Weights of a small transformer language model.
Size: 11 layers, width 640, 10 heads of 64 (2 for keys and values), vocabulary 19163, 95.9M parameters.
Architecture: RMSNorm before each block, learned positions.
Training: a variant of Muon for these matrices, 1461M tokens, 5574 steps.
Each number is 128 + 32 x the weight over its row's rms, rounded and kept within 0 to 255. Layers, rows and columns count from 0. The size above them is the row's rms in percent of the matrix's.

# layer 8 MLP up, 5120x640, rms 0.103, rows 1282-1306, columns 0-63
size [103  97 102 114 101 107  95  99 111  99 102  97  99  96 107  98  98 102  97  96  94  95 100  95  98]
[[137  83  91  72  79 117 100 100 122  74 114  76 169 172 138 126  72 113 139 116 109  79 122  89 134 153 141 146 103 176 139 175 148 144 112  58 116  98  98 104 149 160  73 131 155 154  66 121 140 150 122  74  98 146 127  91  58 165 155 145  69  43  83 135]
 [170 141 112  83 159 108 138  95 115 170 141 158 182 146 118  68 138 126 141 106 101 114  76 148 125 145 140 119  59  82 115 118 119 133 174 161 193 115  55 132  97 172 187 134 123 145 173 147 111 102 164  67 145 115 155 117 147  77 151 132 166 116 131 122]
 [138 108  76 121 158 191 125 162  82 112 155 141 148 131 128 121 108 101  85 109 100 111  82 150  97 203 134 172 151 131  99  74 160 138 157  89  95 144 172 122 121 190 187 149 152 140  80 119 139 107 117 133 111 130 110 165 103 159 143 159  97  70 117  97]
 [153 136 114 116 107 113 115 160 134  96 108  82 145 149 190 139 136 144  91 124 167 119 184 178 157 100  75  98  96 169 232 126 132 164  77 168  84  76  91 111 104 126 120 143  86  97  93 112  45 154  57 134 164 102 148 135  51  39 152 137  90 107 139  70]
 [170 123 132 162 118  87 154 180 135 122 158 115 139 143 142  82  96 162 105  70  90 146 140 156  71  95  63 151 135 162 143  93 110  79 122 185 186 107 155 101 107 152 118 160 165 130 124 154 106 148 100 179  93 109 132 126 105 134 155  55 179 106 128 170]
 [100 127 147 167 108 117 196  82 106  97  95 105 119 171 163  96  74 230 170 116 110 182 126 105 165 105 100 109 114 170 105 157 113 110 178 179 100 155 161 173 132 150  71 156 106 119 113  77  93 117 124 154  96  93 172 145 108 166 148 122 138 130 124 160]
 [164  65 107 117 143 139  96  58 117 129 154 114 123 127 148 122 116 175 103  90 153  78  43 138 113 115 132  73 141 114 163 138 128 145  75 101  73  74 126 109 164  99  87 122 152 109  28  82 156 156  66 150 146  95 145 144 101 119 112 141 137  92  73 155]
 [ 67 120 114 113 108 157 124 131 170 104  94 106 117 146 131 163  83 119  81  69 148 178  92 187 148 196 163 140 168 129 107  91 123 117 114 120 130 121  98 111 119 206 135 110  95  82 115 155 132  92 110 174 117  85  58 130  63 103 112 133  81  73 125 151]
 [ 89 103  89 143 156 138 156 158 189 154 186 115 144 121 142 140 129 155  50 164  79 116 170 166 124 159  96 113 117 153 137 114 128  95 138 110 135 116 177 151 152 103 177 131 166 114 149  91  90 113  79 104 112  78 159 136 116 163 127 157 135 190 184 113]
 [154 136 102 138 157 103 208 103 117 147 121 139 146 159  80 115 116 174 121 244 105  91 123 137 124 177 106  96 172 115 190 110 177 148 127 113 139 138 130 146 153  92 104 127 121 180 107 154 136 109 100 144  89 141 157 122 140 118 113 100 157 103 144 157]
 [154  54 102 176  74 141 118 142 161 131  89 127 163 110 122 152  96 167 125  93 182 122 138 106 175 133 106 136 157 126 157  84 169 144 150 140 129 143 165  32 161 117  92  99 113 161 186 156 180 118 157 117 166  74 171  83  94 175  67  99 107  85 133 132]
 [ 87 134 112 155 121 151 164 144 101  84 148 101 120  92 124  99 116  93 106 106  98 155 149  83 148 130  89 106  91  93 122 104 173 109 102 189 156 134 107  85 162 175 114 118 116 199 192  74 143  98 110 145 124  92 139 130 114 153 121 123 170 108  85 148]
 [145 121 112 105  65 108 100 102 104 147 120 133  72  71 144 101 141 135  93 135 188 117 131 122 110 127 128 128 124 147  73 140 164  74  84  63 131 127  76 173 178 164  94 133 124 104 133 110 148  83 125 133 120 156 148 176 136 119 187 119 189 143 172 134]
 [135 133 108  77 172 150 145 115 131 107 150 149 101 141 126 126 186 133 113 138 111 107 127 180  97  92  70  94  85 135 179 103 161 145 114 164 122 191 143  99 147  57  90 116 157  56 160 168 108 120 100 178  90 149 128 171 174 179 181  79 162 156 104 126]
 [149  53 178 179 164  87  46 106 149 143  75 127 102 102  47 123 101 102  68 114 146  88 125 117  76 140 159 151  60 133  79 101 122 123 153 162 130 156 141 160 155 142 164 133 116  92 194 120 142 133 148 132 144  93 151 122  69 126 182 107 137 121 154 155]
 [140 131 143 151 139 131 185 225  93 136 159 169 127 105 131 164 133 192 157 162 100 146  41 131  89 168 144 119  79 175 136 109  95 134 105 116 113 104 157 127 162  85 124 120 137 124 123 167 129 109 142 146 136 125 153  78 144 185 121  80 168 115  95  93]
 [ 90 156 171 111 157 132 135 115 191  86 115 108 137 152 128  86  92 166  74 146 126 184 169 158 160 116 173 132 119 118 143 112 203 119 130 103 118 150 130 123 129 109 142 164 115 120 129 172  98 102 143  38 151  77 120 134 105 130 193 116 105 131 147 107]
 [165  44 115 125  88 109 120  84 190 109  43 200 130 136  99 143 105 195 160 185 139 141 109 118 172 139 138 172 194 113 155 160 141  57 178 143  43 130 153 104 107 110 232 167 163 159 136  76 100 133 157 132 210 166  77  95 168 106 108 138 129  81  72 133]
 [155 127 113 141 120  85 123 145  91 114 119 169 123 122 140 155 145 112 111 135 119 145  59 140 117  85 142 120  81 173  91 115 177 113 190 143 151 130 123 129 194  84 140  73 134 147  97 124 125 135 110 131 123 142 144 152 101 141  93 100  91  73 114 109]
 [ 53 132 106  98 130 128 101 156 160  70 144 134 123 164 164 153 131 128 105 136 148 101 139 131 126 142 152 106 107 150 112 104  90 136 151 200 110 171 179 161  77 115 102 210 148 161 111  98 135 129  84 120 133 145 112 137 133 123  99 109 114 126 194 159]
 [125 123 118 143  95 160 115 140  96 147 121 114 102  64 123  98  80 155 132 105  86 113 101 121 125 133  99 166 118 174 108 164  87 127 106  93  98 178 144 128  98 175 101 119 151  97 156 158  83 118 136 140 171 104 134  84 111 138 179 119 136 144  98 103]
 [ 95 108 101 140 141 118 180 108  96 143 139 207 111 111 151 134 121 107 121  81 162 133 166  97 195 134 148 136 116 106 154 103 152 104 135  88 129 131 167 128 117  96 148 147  59  92 180 162  87  85 134  94  71 111  94 130 128  98 201 110 181  80 201 146]
 [147 137 157 174 112 178 111 103 128 131 104 130 110 125  90 191 134 170 114 176 138 162 133 167 116 133 113 101 133 144 142 118 143 156 141 102 110 107  99 114  82 143 158 142 135 193 176 178 167 119 171 132 102 160 179 125  91 147 124 166 120  94  59 132]
 [150 161 167  97 203 122  88 167 164 163 149 180 151 117 156 164 119 145  93 146 131 176 168 157  93 132 154  63 103 161 175 117 109 129  75 190 140  82 142 126 125 105 151 118  87  67 127 138 162 109 161  96 138 124 100 160 142 115 128 143 133 149 111  95]
 [118  85 122 128 172 107 121 113 128 117 117 114 133 132 156 157 130 128 107 113 128 146 116 162 106 117  93 114 126 109 112  86 145 204 137 150 118 117 133 100 167 129 115 128 169 161 161 150 180 140 134 111 102 141 114 125 135 106 109 100 162 127 116  71]]
# layer 8 MLP down (transposed), 5120x640, rms 0.0397, rows 1282-1305, columns 0-63
size [102 101  93 117  94 107  90 102 105 107 111  97 114  92 106  96 101 112  96  88  97  94 105  93]
[[131  60 138 126 131 130 155 143 133  69 114 103 174  89 141  80 131 200 147 217 143 116  99  89 226  59 128 154 104  80  76 105  99 176 143  78 125  40 122 141 143 161 130 125 177 157 170 122 136  91 194 192 164 134 149 111 162 149 180 161  89 155 130 132]
 [119 105 158 135 121 124 104  70 121 127 109  89 132 181  93 125 106 159 118 146 170 105 189 145 104 167  54  67 145 100 101 126 119 122  94 120 106 132 114  95 152 176  81 162  77 132 106 152 115 163  95 148 126 153 139 117 125 105 206 186  96 136 143 100]
 [130 169 190 138 107  94 126 139 193 112 104 164 111 156  92 125  93 122 124 140 144 132 180 161  90  52 165 114 136 103 163 156  67  76 126 124 135 150 114 166 120  89 112  85 173  82 138 100 109 220  92 105 126 152 144 103 172 120 158 136 115 162 128 145]
 [186 101  74 133 132 140 101 156  84 123  61 139  83 167 115 210  88 121  96 132  97 144 143 137 160 119 126  82 105 158 185 101  71 140  64 153  62 135 124 138 133 161 116  63  93  69  96  93 157 149 170 142  70 167 110 126 134 114 130 159 190 109 189 144]
 [143 124 130 151 126 109 129 143 114 104 102  25 169  99  91 170  90 168 182 136 140 109 178 155 113 105 177 198 105  98 142 119 124  93 126 184  80 162 121  51 124 112 118 139 142 149 122 158 132 141 123 103 108  71 144 168 164 115 151 154 105 182 131 164]
 [ 93 124  97 169 107 212 138 135 165  93 131 142  90 135 125  96  94 110  89 107 175 139  67 140 139 160  79 143 122 127  79 117 132 147 110  95 111 112 100 111 138  32  85 209  96 169 128 120 163 134 169  47 176  82 140 103 183 151 134 131 124 112 154 122]
 [124 143  55 137 112 139 133 124 100 143 115 123 156 150 187  79 134 183 100 159 137  99 138 121 107 117 136 103 150 104 151 124 158 119 110 178 131  90 170 118  72 167 107 102 165  52 113 113 101 160 155  82 143 152 102 154 135 134  41 102 107 183  83 116]
 [138 118 180  76 139 127 119 134 127 169  68 190 117 149 184 161 144 101 158 179 119 149  99 120 117 157 101 103 111  82 130 117 193 132  66 180 104 163 182 173 163 147  98 114 153 137  94  56 107 158  93 142 145 177 137 178  84 156 103 108 147 142  95  83]
 [110 128 126 117 113 110 175 125 143 156  79 110 146 151 137 118 116 146 134 143 104  82 151 166 142 126 127 101 134  68 107 190 141 126 128 105  96 108 153 162  97 121 115 119 113 119 146 119 169 145 122 188  95  84 102 103 145 149  72 141  67 128 178 133]
 [126  84 144 116 219 104  89 149 133 141 171 140 152 125 141 132 113 167  32  90 152 103 117 112 119 110  94  87 122 126 141 106  95 139 121 139 142 163 105  71 101 167  90 124 129 159 126 123 178  92 186 107 109 150 164 152 115 176 153 119  97 140 137  31]
 [134 131 129 200 134 107 125 165  99 116 100  87 176  94  81 132 143 160 124  96  85 142 122 126  93 154 132 153 110 143 150 112 162 126 182 126 174 159 171  43 145 123 153  74  88 160 170  72 108 135 161  92 107 118 147 185 114  63  85 120 172 159 178 118]
 [179 162 132 116 112 167 129 123 129 131 126 140 131 129 121 179 150 131 149 145 128 187 151 173  53  87 121 102 119 113 105 119 100 115 135 128 128 128 168 133  63 118 112 135 101 148  97  90 150 137  61 131 149 163 110  92 140 132 107 196 162 129  97 128]
 [129 122  93 139 156 153 111 125 128  93 119  96 112 144 144 161 152 152 107 195 146 161 120 131 128 118 109 114 200 139 114 150 115 154 112 124 141 119 205  89  96 192  70  93  50 119 135 107 177 137 115 143 116 130  81 133 136 153 181 133 189 219 156 204]
 [ 49  79 162 149 157 128 134 154 120 143 129 148 130 123 136  81  70 118 138 155 182 189 205 143  91 165 170 156  95 114  63  75  99 122 147  77  73  92 142 119 179 155 161 102 131 113 107 130 125 130 126 159 144  76 126  86 178 102 157 106 157 210  88 143]
 [137 180 103 166 111 179  96 143 121  96 165 144 106 152 135 158 172 132 138 137 116 115 167  95  89 171  86  77  92 146 145 109 179 138  97 137 112  93  90 162 108 133 149  80 101 195 142 111 152  88 126 122 149 169 108 127 148 200  61 148 125  80 162 124]
 [ 90 125  74 106  62 138 114  88 179 103 184 132 154 148 128 114  90 127 109 123 124  65 126 158 174 173 120 143 175 114 170 108 174 132  64 103  85  98 125  93 142 130 124 165 109 118 117 106 106 126 106 127 121 153 124 143 169 155 129 162 102  75 186 120]
 [124 167 190 124 117 116 195  89 166 168 122 162 184 119 122 127 144 135 131 124 136 174  88 146 181 185 116  84  77  46 212  95 147 119 105  76 164  76 145 122 117 100 125 112 143 107 169 143 155 148 161 186 154 109 107 123 113 172 127 135  96 164 149 135]
 [115 152 176 164 146 131 191 146 109 181 103 110 130 148  36 146 153  42 168 141 167 130  66 100 127 160 127 146  94 101 138 132 132  53  99  69  81 113 157 116 117 182 137 103 128 193 124  99 142 143  73 116 135 161 134 126 124 120  58 116 105 112 111 158]
 [136 121 107 133 137 107 141 178 150 125 127 148 135 111 144 139 151 133  98 162  64 103 102 167 190  85  96  90 160  82 105 147 153 126 124 147 113 123 125 125 116 166 134 135  96 122 151 164  74 163 182 179 209 109  98  96  67  94  96 129  86 149 104 121]
 [142  96  98 133 151 147  99  81 124 165 126  95 137 120 122 136 121 139 140 108 184 205 110  98 128  58 203  70 130  82  91  95 158 115  53 202 108 100 134  66  91 203  98 108 108  74 127 147 214  72 123 140 165  86 118 123 152 145 130 154 154  69  76 155]
 [ 22 174 157 157 143 108  86  89 188 156 115 119 169 179 126 115 126  48 148 119 106  78 125 129 142 125 187 160 151 128 104  92 110 133  91 147 129 130 122 182 108 168 176 115 118 140  54  85 201 125 128 102 164 134 103 109 147 129 114 132 151 134  96 122]
 [145 130 128 120 144  93 164 141 119  42  95  69 147 154  96 123 101 159 142 158 125 100  79 169  87 124 153 114 155 155  92 148 118 116 143 120 180 141  48 104  72  92 120  84 105 109 125 152 124 100 124 114 138 125 141 153 100 168 117 128 105 121 117 145]
 [110 136 127  67  97 138 104  45  36 171 101 111 112 103  88 138 180 186 130 121 149 123 129  55 121 162 131 138 156 150  99 156 166  91 160  89 132 131 149 138 126  72 110 182 172 216 171 104  97 170  94 154 178 122 146 120 103 154 119 152  91  79 108 146]
 [101 112 122 103  99 136 178  57 137 156  88  91 155 139 172 136  84 117 164 106 140 177 131 134 143 136 124 109 143 102 133 146 127 151 129 135 113 160 171 130 124  93  76  73  83 153 106 116 102 104 150 123  65  89 156 147  98 131 110 156 107  79 161  82]]